Part of a small language model's weights: width 384, LayerNorm before each block.
Each number is 128 + 32 x the weight over its row's rms, rounded and kept within 0 to 255. Layers, rows and columns count from 0. Numbers have three digits each. The size before them is the row's rms in percent of the matrix's.

# layer 6 MLP up, 1536x384, rms 0.152, rows 1057-1129, columns 192-287
097:163114114102152056081112065080168121154088140149120130076149158160178090124129162141130122176160161122118149091120046140117172152096113172155133103140111144133118101200129117164105100145139095182130129067160129097068107128136032143197121133194133071107167140112108109114114146139168172056
098:148075070113086059137130102144144195183197118143089093089124182146100119079115093157155141139096100106143113124104110129103112122134141104148155100105153131183131117133152169164074137119140087132184067116135130082145065153138147162133055110153098064148110157083125123078076120168186062113
093:153143131123145172137084079098165127158150178143093149081049067209133126155127098193156136109109146130140134120122122126122120128175172170154110117076196111163116164123165106161134150131108138126154119070161079151094130133093166091159171150124110156153122078168131141084141090122138095134
099:216183156136127124139125074100131177100090139101154183157201118142117103123177142169130081130156110097139152075137085173126143114145116162129146065131144199143111055066143177122154126164056061183133151142176098143137105180070113091084078122155122171071092176077106113125124128087124107159
096:101073133090117166120114158131105140057065089157107087092089137128133154147164152097137161140095132140144162123120110146154139173146173113113138118191101150136137159077106175140108108185115144129173088145115074147107089138134114102129095164081129159170097116108117169182094067091067078073
097:095143190136171086090151123164152111103151100129092111146153128132144158116100104125160184134094134133127087147129124133138151195138131128126153094105115106202151092135123122133109170061141115135106164115151116124133164185123140173096102121103143138150159091134134100057117136116145168118
095:119108098159163071110084136131107113111146151081150119129135155087103115192167090092117186120027150160153057155038140085110123197141067105112151151137096132167166160159149173134131135141090134121177111151139081173143109169127176166199170144132154145118163148108100163143167132138126137112
100:140144089133142113143090150157114135160071103075093135170174125187181114109125118133138186105135130114139105104121089101118133093110083100139121171166143117109151176212155090154131128104097102126166145166122135054143150175140075122180139127122053168127135092120108114146177118145097180140
099:069156116124140164119154128141111140104157100115160150155149169152112090130148121187069154177125158119085154149171139132071173109111129140133145126176119170196086076093103087082190151114060186145117123181130074069113108084091143137143174124156059107142038108127133196035156137125170150134
091:162083099057146121170096105141125148154165067165073162128063155135109123140168168085173161149165098162133111187165058186164120162121161095145165143130102137088134187130134093148124145134138122085137233084074079166087092185119151108117165132142152145127175060086165151166127110144134159085
100:127135159110148158095040089169216172112124140072111163102059105109117123146128121164110210118088083105163185093140110146091154158151068104143130104205129117160162139150120099149170091113114149093104198117115168091151101134125108152143163085104175061122157133108094112178105134083151094136
101:127140127138100185143140108128121163161130158173107166129123156137152140144160108116109070062098165056174145118095114155102138173145091119139134171147105113098124150072141146149135125166182066115149098097143070127108114105085131136085088094140102159122121157146147099167062124140097131162
099:075132130108107134142073127114112162131146163105144196119136129164116150136129139147154189154109153139162145088071145117129096155076162156114136108115083220135151095081126132175146150171150115098120101134199113053112140106135125182178138173183107167071104130172124106107137135165136101089
094:066096111090184120146146119074085161112094115159200167088121139146127135092152161161142181158098125165110104101142153116156110109136092084077074125062090167096142079166153177131067120114151100169168114146159124114159129143065080144157113050172114102150109097130132079143179144108106072158
098:066140130159111187144088153126113143146142124152101145106083118149133186104098117101109177108146163090161130162109060110147034123175092209135136130099127174098109147096140149140182108069149110141179120157115155085116144072136101138105099120150085136134116156160163113112130110090132162075
096:087178098166110084100128107131124132151124081181148072170128184235151109123088107125108138123122111140210143118137120069105111117100111130174159083106164101113105167108101068107123153083129131122127170135173092123151141153203135125086177083113122136090117153103121172138152087137150124140
099:060189064169127139133166079113128147091160202068132150126149132169133163094133076149089096111091132115128170156153073138166141145109106149152147140094192096122177110141137161141186107164142091098122115180096113108169130172116170166134182144156120141099119088135202099129101136156111174123
100:092142121137117161082111157148148092126070096155090121090118113094161116121180127086151077090110126149100152113160090164146109107145105158146128128104150175123160142109103164151106123098152133128189139143090099141108171150126087156131144138110134182203150137094130139177157117050117075127
104:149146103138112101130097150162123161159142103090097143169113141080146084087171092132126146120085109134167147126140114103119126182163117181198145207158085156153068128252090086111139113169174089071138072113125130114073106088138130119086199144108118163114133144128141105180137163113113157125
093:187103096138139107082102128208100128161065118082135160150141111096184110162146135107092125157170128116155116114162131131151175127104119066085135103124142180134081135166143167084131175183102106103097150149140081130151096096142063138107124150129147222133092158141093127130138096122127109132
099:113122103161108120115116134126122125117132100151086128136144090132115106121085135121145168165085078176118108179141149144095187118108145105172122094153110122089088132130113143043125119172153126122081194142169120178143093175139130141164140120149154099171102124068127102188122109076157080052
099:147112110097118137066124156137100134102092103193153128120160123166160174120158122157115093160105088163129130073126109079128154168137160122095140147147111132132169158056126146100137225151135119090165081124162112084146071101113108095166111131146199127131117092141157079164167108113111048120
099:067153117100169182131127166112184148094150094148161134132106107162140164097133108129123113135126116124116116111153077158144164104056062132101176145089118138180130158130135072142149063153181086105120087114192084161075091136153103201129106117125133150099127080114134110186088125169161170128
107:141114135082156184187095101152087114186149191175126144131066200138131146093151141116197130120123137070127118153087128148152072071139160111171104080130101147148089149121123115126098155145186109114119116135125121145127061118097110110123113168100165137139078099149143084175174172131136133063
091:135131125123139146094121193141114095176129117081076121106126119181197107135136147116120143104105110068149134157116122140163133121161085102145132222118179171158148117138088155113123155102125127095157137190102115131140138147137140062116163130102098179120111231124177133127145121143142110107
104:191087096147105113121144099153135113171112065098169112169136118135092119058127130116144125148128111121147127158122096136166107090144101149133128159151158103118129118179144148122146152165140131142118151135152137108132101148138037111101078097158104150051158093118118061141099137138092147167
092:104160054131120095111159123170140118177120144049080133112135148153152116149103101172139171128135129131147137132142130158119115186152159133139138165049116196109136141107139093159184126168099105157138060127132044108128179073112052112115123106135126131132122084122114135145161129108182107122
102:129116123202168082091122160059106086119079163138120117156081105109121140106115196106135146085181102110061107104081152120107147134095112055135091134121163151119077153097168127100143138106101127096122138130128115117123173175118098152174157121053160117160150112157116118106136088139091198128
103:148094073094163125146174167168090120164096100133110146158166134154216082113162061112127118140161207115175110114127101153095150152116179104088156137131179120107145152164108120132130101078142161121157111142137080160074156117152138117135115140097106230164137135134110144167125100121165084152
089:123138133136125139093103162087188140175147157105091103093091091158172163143126123119172097098159151115144171138177133107117078159125073196070133089130086098141134141163172181099140088151154181113114138114134123114141153171139087115079157177150089081121121079160116086147141106109154125128
105:188181152097085169123096134144148149182127064160134083102090132162134085159124156119183110132113097124127105143102124112125125168120054120062123151141116095182155099134099135135070128122101141070103112167164091088142101174144096153141110169149165101114110113113149149105096160083135156129
090:092129107129144121166167092144140138135112090126150108105122067066060073139135127112121118133073107124134178098107113194144129142139103166142155127159123160100074136145109106092105160081126107208179099178038124147141049155166122150129174134137076097142166147112104143200132208158140143098
093:121134094149138098098124083122112084153165133110147115108141096139112106152151105169101121147122085105104132186134124137121093125089112109065204148122136164131124147102108032042163078166156093105106056113100122168205116111123127155186131136162110210149095120053126106114098114174094120092
094:211126112149100145103121145084100175121097066093094113094106157151135129158136075136113103112114137107123110164094160133156150200133113147066147129173123122139094149117098143129104109169089180104165144107131128150101097113123138133165119078136165143154118144144116163176149107128183124124
102:154131098120138089150157130137105107127120134052135099150148102162185149116154075092159102197119136097129131149095083151129181130149185111100183164145139164187150095190064141082072170119163105120164162184124093111147080155162163168145154171125111122136139141041213101111123114136081179090
104:079113118116105069130100171159127148112124095161121086169149158149068086073139146120181137096083076133140122144139094118146148102115141165195176115133159120094126114068109104142083136052195130145195097141143094147092165209176185089131123112108161142168096201086121133074102117143132099046
127:107136118175093142158166149172138119051134139124131118191151153095077123177141183137122189084127079165107136134187084144091143197115126111122133142137099153102117117139140142126135126157118143172100070084142093088115145164154142081088147205123107137073125116121173176087150057132087114086
104:133154130105092117119148074116053131137183172174096134081133121085135133137121056137077076156114136115133136165100135160116115066132171125210187100141116129169081107104197120116116099173111052135142076103139124138134093110083075146160168147135125130094146138104129126075139082098148134119
101:116135140167152107096165218173140175168149129129168113117124114134148131145143173176156111117138114136145187187172126094108103165133121147181127124118104088121183143136116170132130154130073118108141143161118169143137082068181146125086145105144089101113161149131126095124123114107110140140
107:091097136192176137143119117106153127111126155134121121142151131117086133119151104137104100140136152089125120142105142130164148161136130139109163211100166069142126137128147197142182147150094140126126144069135132117118133122120134103199131168112114147150099133093146114154162120115197136167
089:134114163090202167072165180081169097151153094152164114145172140087137141133117151143126106112146145093143113056093154107112084110140096150137127162114134077085185104114120127105149098099119102125148095155081098141139133097125096166065126110072100125120160182133162116117113174173097163133
097:151062097127146154155083151126135142108128109112128136138082089101125093145025133158102097089079144162106087086086123127090115153056121103104091156132143054094116058101137113057091109080113042101124104129131152131114096123086165129136133120149110100150115135119125116179055111095132112129
099:065215116108207154090118164078164164139143125116119187105108176113111182088134124085145153096150181142148209115106167074133098139180094166105044160158170112126081130088120076120125112111146156140132211105145156158114089156138143157140156158105093120177138113135156117168112147128138120158
101:111096131139100146149155114109083151127172126118125184095110131080188127113135146088150141162109138086135144113060097072143137090091127110129095104147184116115171078198131125127086175128118112125131129154148146122060146103129087133112159125147176116096145157128155123122107115131224136182
095:169171140102189165112167140131110152125120185080116068130123168143171156143146120107131155123130103105112093157113180131080137138113153112130090160072167074080084086126125132049090156134080086073099158095180098143185141132141157100091176098097141123134120191114078109179118106157138128155
102:171066131100128112094165171131161130122156122057093109114110114112126107152111088116157081139107135093118158076191149117147113131161147169148172062151143123097114128136127046156150142120105185110137110167115129155154124146099125028129127114122089110044105075185183108121150093104176045144
096:144165101161140121118128117117149151139088081146110089172113183114138106135143118164125166146121145183060087108082214133111116142088159119087120065144085123112119151151087128171100084135086123137151163105156098155127089113197127089156158206099114096154129108164127201121146156127142136115
109:152156151101121120133106095173152141127139109133131133153155138114138149171086170130085109146156133092167149078157106093163119075121126149093082119134166089127157109107138106135064160101119143105137089111167120134114145168149114150080150114152097166162187054087093137118049087089122125156
100:119160126133142103163070156101222099058124090170119114097098148101169125108130143100145185114094194117133132103119147179119137132115162053155120110155117099105113139154079188137139217139163138149099084131129149095140085139113151118103153108121141176082088109138147114154058081205180108171
125:086138173091160142091123125093113134108187110084143191123144117150144134132177118124137169144097183124139187183144175155115119149087140092081085153181151099193130160134141077136100103151151139161165138158143113130137126139163155127074130136119089115154084128050106119095109138113128098190
108:107133111143127157122094070198123101095115166193138131164114148071146135108105152119098139210111160101121117098149174129134097109169190170142111105139187145122133141149130130077146131132127159154180124097121137099113175117191071130110199121076094091169119143139151126133116158061115156120
139:102051109171160110119098109114059097155145116044167130099116129164096165108130136123164101191174166136097194135141096100080136139153105088161154100133122129174245180132135109132134126140105084090183112176106135130169188067102141149069096175146146160147097113092138183129121150133134128136
120:137151150123201140106108128106131167136137038143166141126159088139073113154195113077175108169116135088100131144166117119128099086108176115119084127112121107128061132158115119144144145123131207077100100115093119143212114108073137117162154138124180143109096149110126150129124136151113064143
097:145131131139160142123125149072146155071136073156126104142107156132089111118191109134123155033097092097152122155094095196161100115129113126135097152067120137138086134162129200188128125122216066139095117138160154106133110097144085095112117096097111147152073142088093135159067099146113109109
091:149105197108149091172112127060081121129161100094152133065103121150135153161141154110170152107125080071132165123066129109138151141153122152174102128103039168065138090115179131111135116142081129132190137149097116139094074178138174081123149141085096107146092090097169176165096115173161109109
103:116142199147155126094133159094117140102164139076164124084053106130096121115143120104102120116126160091125131126134083092117091058161136135132100087155170149148052102094193117163121156140159155123120052104116158098104075088115135171143153201126118095152102146153112174089086149150170132159
098:121106113152144106126109140080138167118156095114170184112155159162089135094116090126111109161121136117122148124091135127123108114187173168175143112094152172102086125089209165129070156149124110154109130123174135108092034092106116135108187130139113133145060088167101121128034116111184148108
100:019151125125128122139146133152136154100155153155127078077131155158125134130157141089135127101087116128139129149135114181169172088113153082053104135125109135102140120121102132084108126120136128151111122016103155094166089156166091133135150155125158172190120166156152095137082095127108116103
102:170133164116158108178124132084169067125104144117122147143144148087157091132149107130159095174183142103086157151111119174123128138151112161160129098127098092185161091113150123180112154087092095093111140107133135155101105152091125119141143126123157128135138063137100146140080140115157191174
093:059113114184135143151140130100115105106144149109129101134167114078144159170109083141122171148117159113207108056146181155145066099027158090147174120133083137125160180146182161179170053133143126118145150145158086156158121127136194161128108159175144163139114145137133054137130109171154102153
111:166083168117077148107125169147120162135124102159133120123146120105127115109102121077103123093110099124121168126101080152111130151079174162089115138150135100147102086105139108154142113117134117135101162135113095086104127178157094180167135144127175090120205098107133134127146140120125164172
095:038146182147108166124154180086131158095144098155135108255119144136173096095124103099140089131097123125138168154140155095179159151149150124185091097187172178099104124157122167074125147162165103126169151184151140115091225118067134144125151129084149140118117114132171167105167156110147055140
094:096136079122090128101203151105102104172074138166103120097130169100050147127103056092087117136156119152168111155134155137097192147100134138142154076147147103213128162156133094071140098175199108111136077100082112071124137156179141108114088105064108063132112103159095153156133165098126147106
093:089109137122163104121048123126128154085157163170150126071117136062125116151127115178174095153087075115166113099132111148138101099154127082136145178119137122083114147123171179158125194106127182177155086097085117074121110150119121139168194111091137073111142090136054193146073161145126074118
104:146092114170189168058097169067150189132171121119089183117106099137168141159103099166097130116163127149122112126085131129117113149118171136169158197191135109149103085112159138127122177159124133130114135097127153106093115110119089086147134126107141073107167159105157075103171052088077137082
110:120157063117137096150095134020142153129146168132112160119150110093138132118110102102118132104118108058118102149116125152152150097115159099142051171144139115107118167121129137189140129127136114104051109176165115185123074133143159083110126087161179130071165172077136130084077066083145127121
106:127128158127131116164084145099089157130133180103156169117105114110145118117140140132136089145094148185100145170107165140152038138170209104128115110157134185116145193118113106127150165161114104140129069141125142109103075110105108119188089122194205146182128132105118141105186154109118084110
109:134169111103094099152154115196138088131081084128075133143086128124115104085167098196129141202175127133148125116101159118158122121092152096073176114151147103142106143111169077100124132175095135058138110134137077111187148155129165131135142130128140121161139157119098096098125179154071129057
098:092125159152135181078140168070116133125114090092158206136154109139105131179156081148127139136153133135086092126170158180096115115163182167074124113193080135102143139224160135147148065109106166113149125123080138123068101159151075159141119083104099142162105093071102072141097108082091138110
119:135079179134133160128085138135137161138154124095092176186098159126131047098133132115094082134129170133120139134123088146140080096098153137165111127117097056176139129115155103133125185105050096096123125155147138099074096167190074120138156131155120149127131132109128150159185147162116120105
107:108146158090174149113090087114102160075184102100171130073187130135101114130085059141109137110160116151099105112098134107173110145104115117140088110156087170091101178112089149123163112171127165152105095112129175127137176150095126103153124143161177160128118109146175170124157068164120076202
097:135079131139168140146086177148133140106142162141133115097157175120104141139126080162106197093150140125175132184173129137046130136143151161076115103073080109144175156111127113172120145142140095182102116125125101144098084127100103116165091143162144146116145115106124098109149143128113177149
097:170127131159100095107141054109141097145121129099121153139117077175080119182153053144110144113110217132124108087162069100152155134127155152172148153128094078135156122118091154104141135126143108132139114120107095089127075130156126155159096170162084138087157160157119114165122223105136194132
# layer 6 MLP down (transposed), 1536x384, rms 0.156, rows 1057-1128, columns 192-287
112:076096183093130131183175102141153123087057137051110140061120143100182196095069046154089124083126104144141170169097134123092128107141127098135111152107140125127121129105112172089051138094148104183188143110169110099112172142102068130147084157156061201102170084175115116127136105079115128131
097:152120095090045118117077079118181089122074134106135156095173085166115135156150135166089167115153088148159137080134142091115167160145090111137095163089134100130130140162057127151173135137099142128099118138131130102119161115108122135074139125166105086062039163145177082111064144136132137090
100:075109098106090115158152120105102112203145141126128083131066144099099140108106097156116121121146140069131129096178119081121130109152135120148150090107101106114139131133127107173159207150114046159161132157135067157110116133096075149173160086119099123170128176109181110148178193128169138120
102:150145126130120120117102203133121099107099099122098094144099105099121211122159166166141091131102145090133127086133147130115166158165109092151160108121053122098108123083121132076123135110142148082175119127103128145096091136143088138149146100127186081107144143103171194064085105158096075103
101:122080164158140155141132137156166120143212067143118052107140091154156107161110162118142133128096117110157087169130155142150149140119134142154122130165135081102156122176122164082128142126131157095147158143122200173113096102165154090156096150120128078108161184100097129071158095017170136164
092:176108113136068156113186136108128139122142133141129166107140110171167136111096113064133132153122140107136150157095109088128147124142116089141153137138106178163088112097169102105123135065106136118112108116108156141120104186155141132153134077100122104117108110078190132121101144179126080101
097:144146113081107157126185100136139136164082163156061130146135099124143128148112116102166164154091130106183089067155125110136183130119120179145093098141184119133096122140168096152134069120138116141116157144140166123142151120131127093113161159127136120153100150127125110161109109132140147075
088:126091131128137103097153126130114104081215113176198108084114144093149142100114085117064118080179149114079093148135140144146139164119093118081148074131116173119114192143160113122122143095112129168089152120174134134075112161130129157134039155129149154156112111119084050115161139114157138114
093:112142131125142110131114162110134162132157170148099134121128103106201068130108099117174104154153110089155186149116124138123138174186148134128171208145207165133178152156088055131148107077157135122159124099157113106095123136117105173105169145144147085082219142212109094138093149110128080134
093:129127096080183178160112197124117127114097181139188138125172085163140086113150119110101131192144112127134180109116079070111118084133099148131094115139066055123160120076162088111132153150087062107122106153131176114159124141139128161129121094130158152127152151149104146052158148150136124147
102:126094138067101226138153093180112159121105139111069157188143117142107105157134111128128123138148147119105154101170180127124160178170105057119104128163123110138118146081091088162137140141134117126109127141150156152089107135064088036132090127057144109136087160086101136120108095141139124105
104:098109164117123187132102192138120066146119082088127088093131147171131079149130147128144086159083178110153182065147123073186093156120116093095103131103129146180105136180210140129121111140104149083095104154128109163153108154120082094131164089131121106083126127138094205137146113100114112115
099:126123076227104135109170070142077152107104100217155102110143153123112127156110126075131180106080123080164032120121141175114141146114166051048074119118137124094119132110144148173134104095118082124162192139108128125129120153130174154095190125136086097128114111162116194118106129152130150075
094:144124132127103107088105092112136120118123165111087061173128166155113143128140103124133113144129156085100133164135103170122080131186118142128084113097143099088083103165048087151165120104254169088102113155120147140153129142103104149104106180111119142146158136171138145137123151127147209129
101:107110105122158137128140163094158106187074132117088163128114133127063138081106100189096086125174148120167128121127121087140156160101127156138135150103023139143083124143181165108159172192193186101103071164107166063068183122134144080138127160115107110076076104129115142139156086143116107123
102:111123096116103129182107113087144094177097137142134072179074146129105145120117162151092151102126102168176103142141139083120139077106140112086066101145114132150059062130115098126101150089161168063130178125159149144149134149104133171124147125144113111110102148138091098161142146078137132176
096:145116161138116120105149139159174134119098142148168082157193179143115153092135107131143093208097124119084104109151135125096174148117087107135048149148175115142090130126083113170136119148163087119129112088192109165116134158123194093074102147141132132117100171142090148158127122109130056144
098:119124090135149155078071165094123152125055175147152121121157155210102111050079169126141114121137120091154089110148128120087086182135159161103125077174157114128145123142133189122173171144129143130124162101111080114098128143065118102177157118102110123142100109090161100150080119099100183133
111:087165136116094131074088122103162099143173139127132165142101118116117197171121124149068134112107106120186095115123094184105166123178077090127107115131142113139140184138080109108042059128120146063091135103091134128151104106121122128084146130137122102162065151159168087127118140116135158112
091:113101143134154086128186098091135137113116094115180125169172117134102166046146070160094132175105193163153167171113141140113171142123024033163121099096109104169099136142103150114078117171153188132094146163050138158152117099143133123100120132093134153117152088129119139103123088147132165129
100:121102098102107096110138129104116153138137155162133139098128117087106165149109086194095153149134073131115135112141110128146136139149118136156098080102096165079198178117062244111112167106125107105122151139114111161120131138100086142123139079120150105122098183139185180137117160120060115114
094:119147114153126155096104105140109128174123110119119074132163128210153088116136122143127164130086164166095112161107164138153106107080108145194101167182104132126083137144136115166137072160100109126123121173158157128152112094147137132116144121174135115076145132116097136129209139160118169140
106:135089098087100099155128100149126131136116152152150122103063119162081149100125204068159156085176121158124101106137132166141180126126098129129106130093147121115132102123145169086127142104130144174130183032161111147133154100116142153134147137167129176103177122170128120092121095104139166107
108:175084133074139111056055131126098148145076125078083134076058125109147095111085138128187145160133160092130095139123101092096102114135149089161114143057059182165142118156136111143126168062143087085167172094143082090080114191125097169125153183141077165082167107144112129149102130137133148100
092:101139110105165175112132179071127150076136112118102127168128113196083098104150192122135165155107138102108148169120140065161136112159143077153128132133135088153129127160142134144151029140087246034076067085076156137111152109064135109138098120140129122140110093143139119114147150148156133166
094:143135127167050145134099135161116074148105109121063135097091155186102098098086169143155108114095087108119113127171196140172132106106068069153142136181161120129098202126161110157103131077112178166150105160097090102091118133108096101160163136138083192129171112125151141159039112180109123129
096:112126114086114131110097102148043069091134154148099137124134152145170092122146126105140128104177078157128119122143110077150143145105111103103159158102142111083151097136124097099106120143123164134113140165091147208139133159099158199163081136127124120116131112101124162087165147175107165116
093:090161111091145161097121175138093088194181102091162167047136147074106063185149094138103099084087157125158076114083088111121109122087112116105076159181086074154116115136145124136117067098122167162140117139133112083140097097146143115138121100172140128111082142111134152156125086111146043124
091:127163183168100151156101091096139119133085094154111111129060133104092191134105175163133116111123103137072143146059162108131112132119100092176073137115123074133108094112165131140111124198143166178112154072085163149130101109093134115130118118148090081101042162169158081091114123102161177092
099:150115140060116127116156178101124076050177109187164124106154136148135174121091149113119178136118125084162116131131122088118135163132109149120122123000168163117119088036147113058136157042148133155159110106076180146139092145078124141148089129166145116182109086099153143127175149138133157084
111:109132158102163105112104125143166145198114133186079094135190158088177080169104130142182153080113100136171128159062154092091145100121147116132130084088097080149109137111128194181112090069173143105125157130128162199135152137181086150110072170144181137123127123155179151134105091067146087067
087:151102134164150146112125148156192118163132133162179084092140127085176157116151157113080093098145097137150160113140135127109133155134102071179141216104133149135108167116094139147112094107075155145030090130156155200140161112075132146132137074147140121171084138121126112111108103141145166082
093:096081128144173071055150146192106123155131130087145094163147083139188080187134188098172135199090135130157056071136149179149100135129121161154099144140120186119140130171145157147158082120147097146108131137127141118083207154156131143205128140138091063064099098111028114117124166130129124142
096:104106091188085107136106140123138111136162086111099129067194207178156140125161138127109156094105101096101114138080093111151107146126120128130091070087155087132069098145121123137105140155139175129113120142090107155121125136086129130139119193154134155133149083108136149159075150077067130135
103:104197146090156177109141106143104087164104150077092126098089129052107083147118122143180073133089120115145156104095151158133109117080143147111161138128168131178136099093135118152109106079165094132103095105137162126138135101114148151088111158200096103128090147107137133133166115101116095068
104:064128115078181123059125038129152107113126173088145088121079125137152104127137112118164108153074143115059116107114137111065132128142083156150151052110129173102133155111174160158165115111144150158178071124130127127130141132170080150096206078149140130162154066094097164169143158052130196120
117:122133130104149103102157117148146156146133072112159153151141093132074100159118183141123157115127169141116106088143127125116127159125126136120114100120125118094141106081133116115139130153152169183170194086131112129121133126145173153206078148150081106103125101157148149147137084086117160104
102:172098152132121156217096116111103104164099156151104084144155112140125137135162153129139112143106097080156138103051097141116100045103193092124110148136132135177139188152103103183119158146133152126115058122127143116115053160157152137116149082120071114148137177105214125217146159079149134136
083:132097122050114117140117060120103107105155142166158127090165139096110134154139096061098133136101147086128075122086101166137122108130087056087109135098119141133116155134120099143151146089157129152127097116142119136120150135102146171164139103126125113128108156178154103123118154162115146098
100:125150136052115162117094072110143101080133130138098053148121121124093163112143093128132094111131129048057102097139110127118173144132067153095137146059089118072140178117115153123145118066135191120100169128086151120135105081110136144186109097090054157132117161135141105151140119171123120121
091:187130046111142121179069107177084116101146132108164148104103139094063129072140064107081135105116121090123124136112120164169098092148074138125137103121095154085163082125125109176118140165124103070091120133097157100115114137095214167123133131133142131076121140137102164145164141139194121156
105:133084128097144152017147083185123170122114115111123102129148143189154163137094128115120141126147143130110144119118152153090173140131134120087053169165164169136087185097207149120111091102126121114106159157098086153202115160201136142132156115098162150153110125139113125128128136128168090158
109:131124141150157160151122139228128154155118144098120123107139139117117148159187131104167213095160088140131118081106160138081136074145179102161116078151173152147161086122118089112151119130113113086106099143156088129126096136142098141098146130163085185101103091128161087110158173135085129110
103:068077151021120117139141145117061117123082108098119121106101070070116068154178113139153113113144085140167157109095131157100094143122112139170082138100099143193119136116100088133137163150123201152161153109114132160162117118109126164075126118103086132094168143134096121212087134159104126132
106:198111148156171164129138119089119166105071155114109133102199143107164127101155141164133121158156067128089140085142099109100126124103149135130126144136123110197101079124166153126149092121118149116182131146103126101106138134106190074121096112082136071147125136130121093137140129181174108113
091:125128115144153127080085111079075073095122137146113134092151095095155139154098095156138126070093128146104111104110102123120090112153148158111082119122135124094182126114166144092117109138111161156127168104116116165081101113078092133129158128145090083134127118188110132214112117173133126141
096:171074155114092126129137082110124117158144109110192088084082029066145185121153171096062133103114131131146107141121168127142114157113145171063130149105117088142136091115143076148203118158156126134159118096078133193131099086070148135111129127194138135099133156103155108120092173202162123157
098:159070121079135124202094137083069164157152125146096121132159096066072120114167086124095160112067156093140153119106157142138085134097106148132058139148140141121139136077067106146108035110126142160162139081094086076073102099094125153182100113122131061143101137127111140148110161217112149115
113:119103177074122160144151099128166138158185099098195149087125127143085147174141126043067157163115148139090086121151166163134131149155120123121177063092193131169070080162152138118161118122155160126101080094169095152118120122119144086102141137142156132081122123122128141168137200086138078158
119:114168160098097083161153101142163096149137079103138134152151097137184127093139132085127140107187112161172134150152113085090131136136120136131152164141136159184168144174116121119078152156171145157111127117099132160074106145131149146110128081096059065127120169156147154146134078168129202076
109:121117072170104131157151142157071125102149168112129134123130130042061117128064177063169090149142119103070086060148138133130125114073143134121093104071076125107158107140172101124139129174105143137152087134106095129132119122101128195116114064168114147121108106146146099086123075168107111149
144:113110139132082161141136101119099097103102156134133153172104054086106076193083060114103170110133117104087133102121172101146107080085124077086122167125158125115159147132157065090120098119135171117126144160120139144102121154117124163125064107166078121124172130160117150129161113167087097115
132:108124151147169120141161159116167120087163114164140119142163113097102125106155158089139094099119079097142168119113132053127096091125138127092058083059111127105086157153129117110120145166116120107112133090097096118141128090043085108132150105176153099175141135141146093140133143125116090107
100:115097131089010103085104113169105163088073165096126122174117172126133111139140120139148111130112136059150138126112126162078153140138147140157109135159112130112133062120160111129164201161087119130095120153198091162113115170165104114102090121109118112114160189127108131143147107100141158110
094:120143086163121092108131116130188119137068116118059084163139129146173116132074142089071082153184164154098136124126115157147076132094121126155098138118092116081107167123126083125092196103111094124149117106156140089105159113109107125099090148148176122103164093137099155093116112106179133041
097:086105145166126126143084108106085106159194145187119168096126070138073127127082098103143075174118100137144124197115142140131138087064063131125111158120137116138125171099164098107099104062087172135088081106140107064098132136165140109079127132175127148132127120157161129170139185172099072164
094:120132097111132173145128113081082105165078139095144102083181094120153137151168163137106063101106109069141118126151160139114096182118124099143143131121118200156175129056131166100086115098169144120127146111149117169136053115118117144088126127148123133147112148091083093127020124188200166120
108:145153094176138167054083087129105119130132070152105068128162080107158149148095135108133096218118145157103187155117144122148077125099116164117080142136145125120085072159104104143145149150078101179153095193126222176079131103126178136149136084091158128143119136133112122168138089118129207146
099:128095097117103137136184149097075105186102111150174111078045100120141149145099109123107139141105082181146130119119133126110098144121096067084147160171126092139125162074128136084151153150131186101190147134069199113144153136109120106128062160134134189130065122090190149118098179133073077084
095:110048087119121093052157115146180117148126182169124158140128107120116087116127103143135100157088136076072115107122153130150098141088137094119163169083130152120104135109207109125111088126081072162210187145061102173114112107162133130177150175164141128118091151134125051163165131123088144115
103:096133161105107117142131093082071128161151138109076168128148139112148162131142117099133075109168153128102151152140099142152084193153055098131086132109145112110154135096128078170119141151158117142106166149120113119142101074112121165088130116142108205150190093115129098160130085164105138103
099:167198183119148074135142142107113094134147164134092088102133147137150186136101118102087146116142121127132034130064142113131157139080189167133133128120138088218129151147126093107148112144066132118078135170151145106072118157131147070136067096129143140140113220191135085133113172068056075070
093:147097123186126111092080132109130104104113131088135173058107069147117138110115146091135127163094148125146151145060086126118075071112159132160081127155124128091098106110149144122075092143106110125132051125054139100134050123103108093154158120078133144107099143073106160130091140159079091084
104:164083100109076122107132136184160095127102112132115160126127137140150069090121167064169156132097114146158126205167138150130152116101089078131127132111127116180108085121175164127149067140137185150155093152115112115119178128090177098214174214169166081090105129137107143103088137139154110164
109:172097089092106120179149095145147134154052102128079116132133108128209152127065112146148148112228153133150127094133109117130146150155122145135143128158214150141177139095159145125071145154125148113144158133169125114086152133111064126120140150108162058125053128074124103117079124105151124068
101:126129103086105130071132118092181173105158065080124099086110122148177125135135133029094131148110115100089106169144117084122140131098114115116101162136146129125061100097114099145134102137121093157111151186101154125130142145138109140090182094129072153124109154119123082170125171159137113168
107:133094142133157128130101108085114100107164108103152129139064149131174114123049203129132115128112188180131126096160116175153098110155104100164124123110113123034104163119158125127141105078189192070107086099217175108143108119118137223082151209175170111182156155126155119129189158148103119058
109:099110159130136157127172123152198102166153124110075171117149079130160117116063164138158166144160108152111138124143117102145160156102175130124129071125153130113140051177121220061127145112184158125121100114128096153151112165124169112078170112063152152124148140128062139108087111148117179138
098:174117125102148101143127132087092124154130106133080087116137066098135117130142096149114116131099112105110140118060120121163101050101086117151130127160128113166125124172194109078113134141165085114088120122119156122120102080091145101130095146109085117145104141132108094141108107121103113109
111:190084199125096220134170131170140037066157157136111133173138156132173079077121140086138105077145128126148153147133108143139055098146149129118118124120142162101148157142183118131119133162155150149124118060142150158119096106131140102083139154162143160180159154085085118142190144198097155084
112:146102183184137112154116201119083128130164160129112123136183101129121157112148129164176109119120105077190147130167108137104110109135090086089105133035115154166104149186187086117087110126129097147138127117165138054143147106107090104111096137114138114137091145143118128189108102142145138099
100:097121138138208134161138133117107097139088165042085106149139044136169123174084142132100145099094113110124093151076081112192148127105068101149150078163122133112098133198135116158083141079071111153105132127162070073122142119100154103080126136133146110137166152144109116196090066148173089112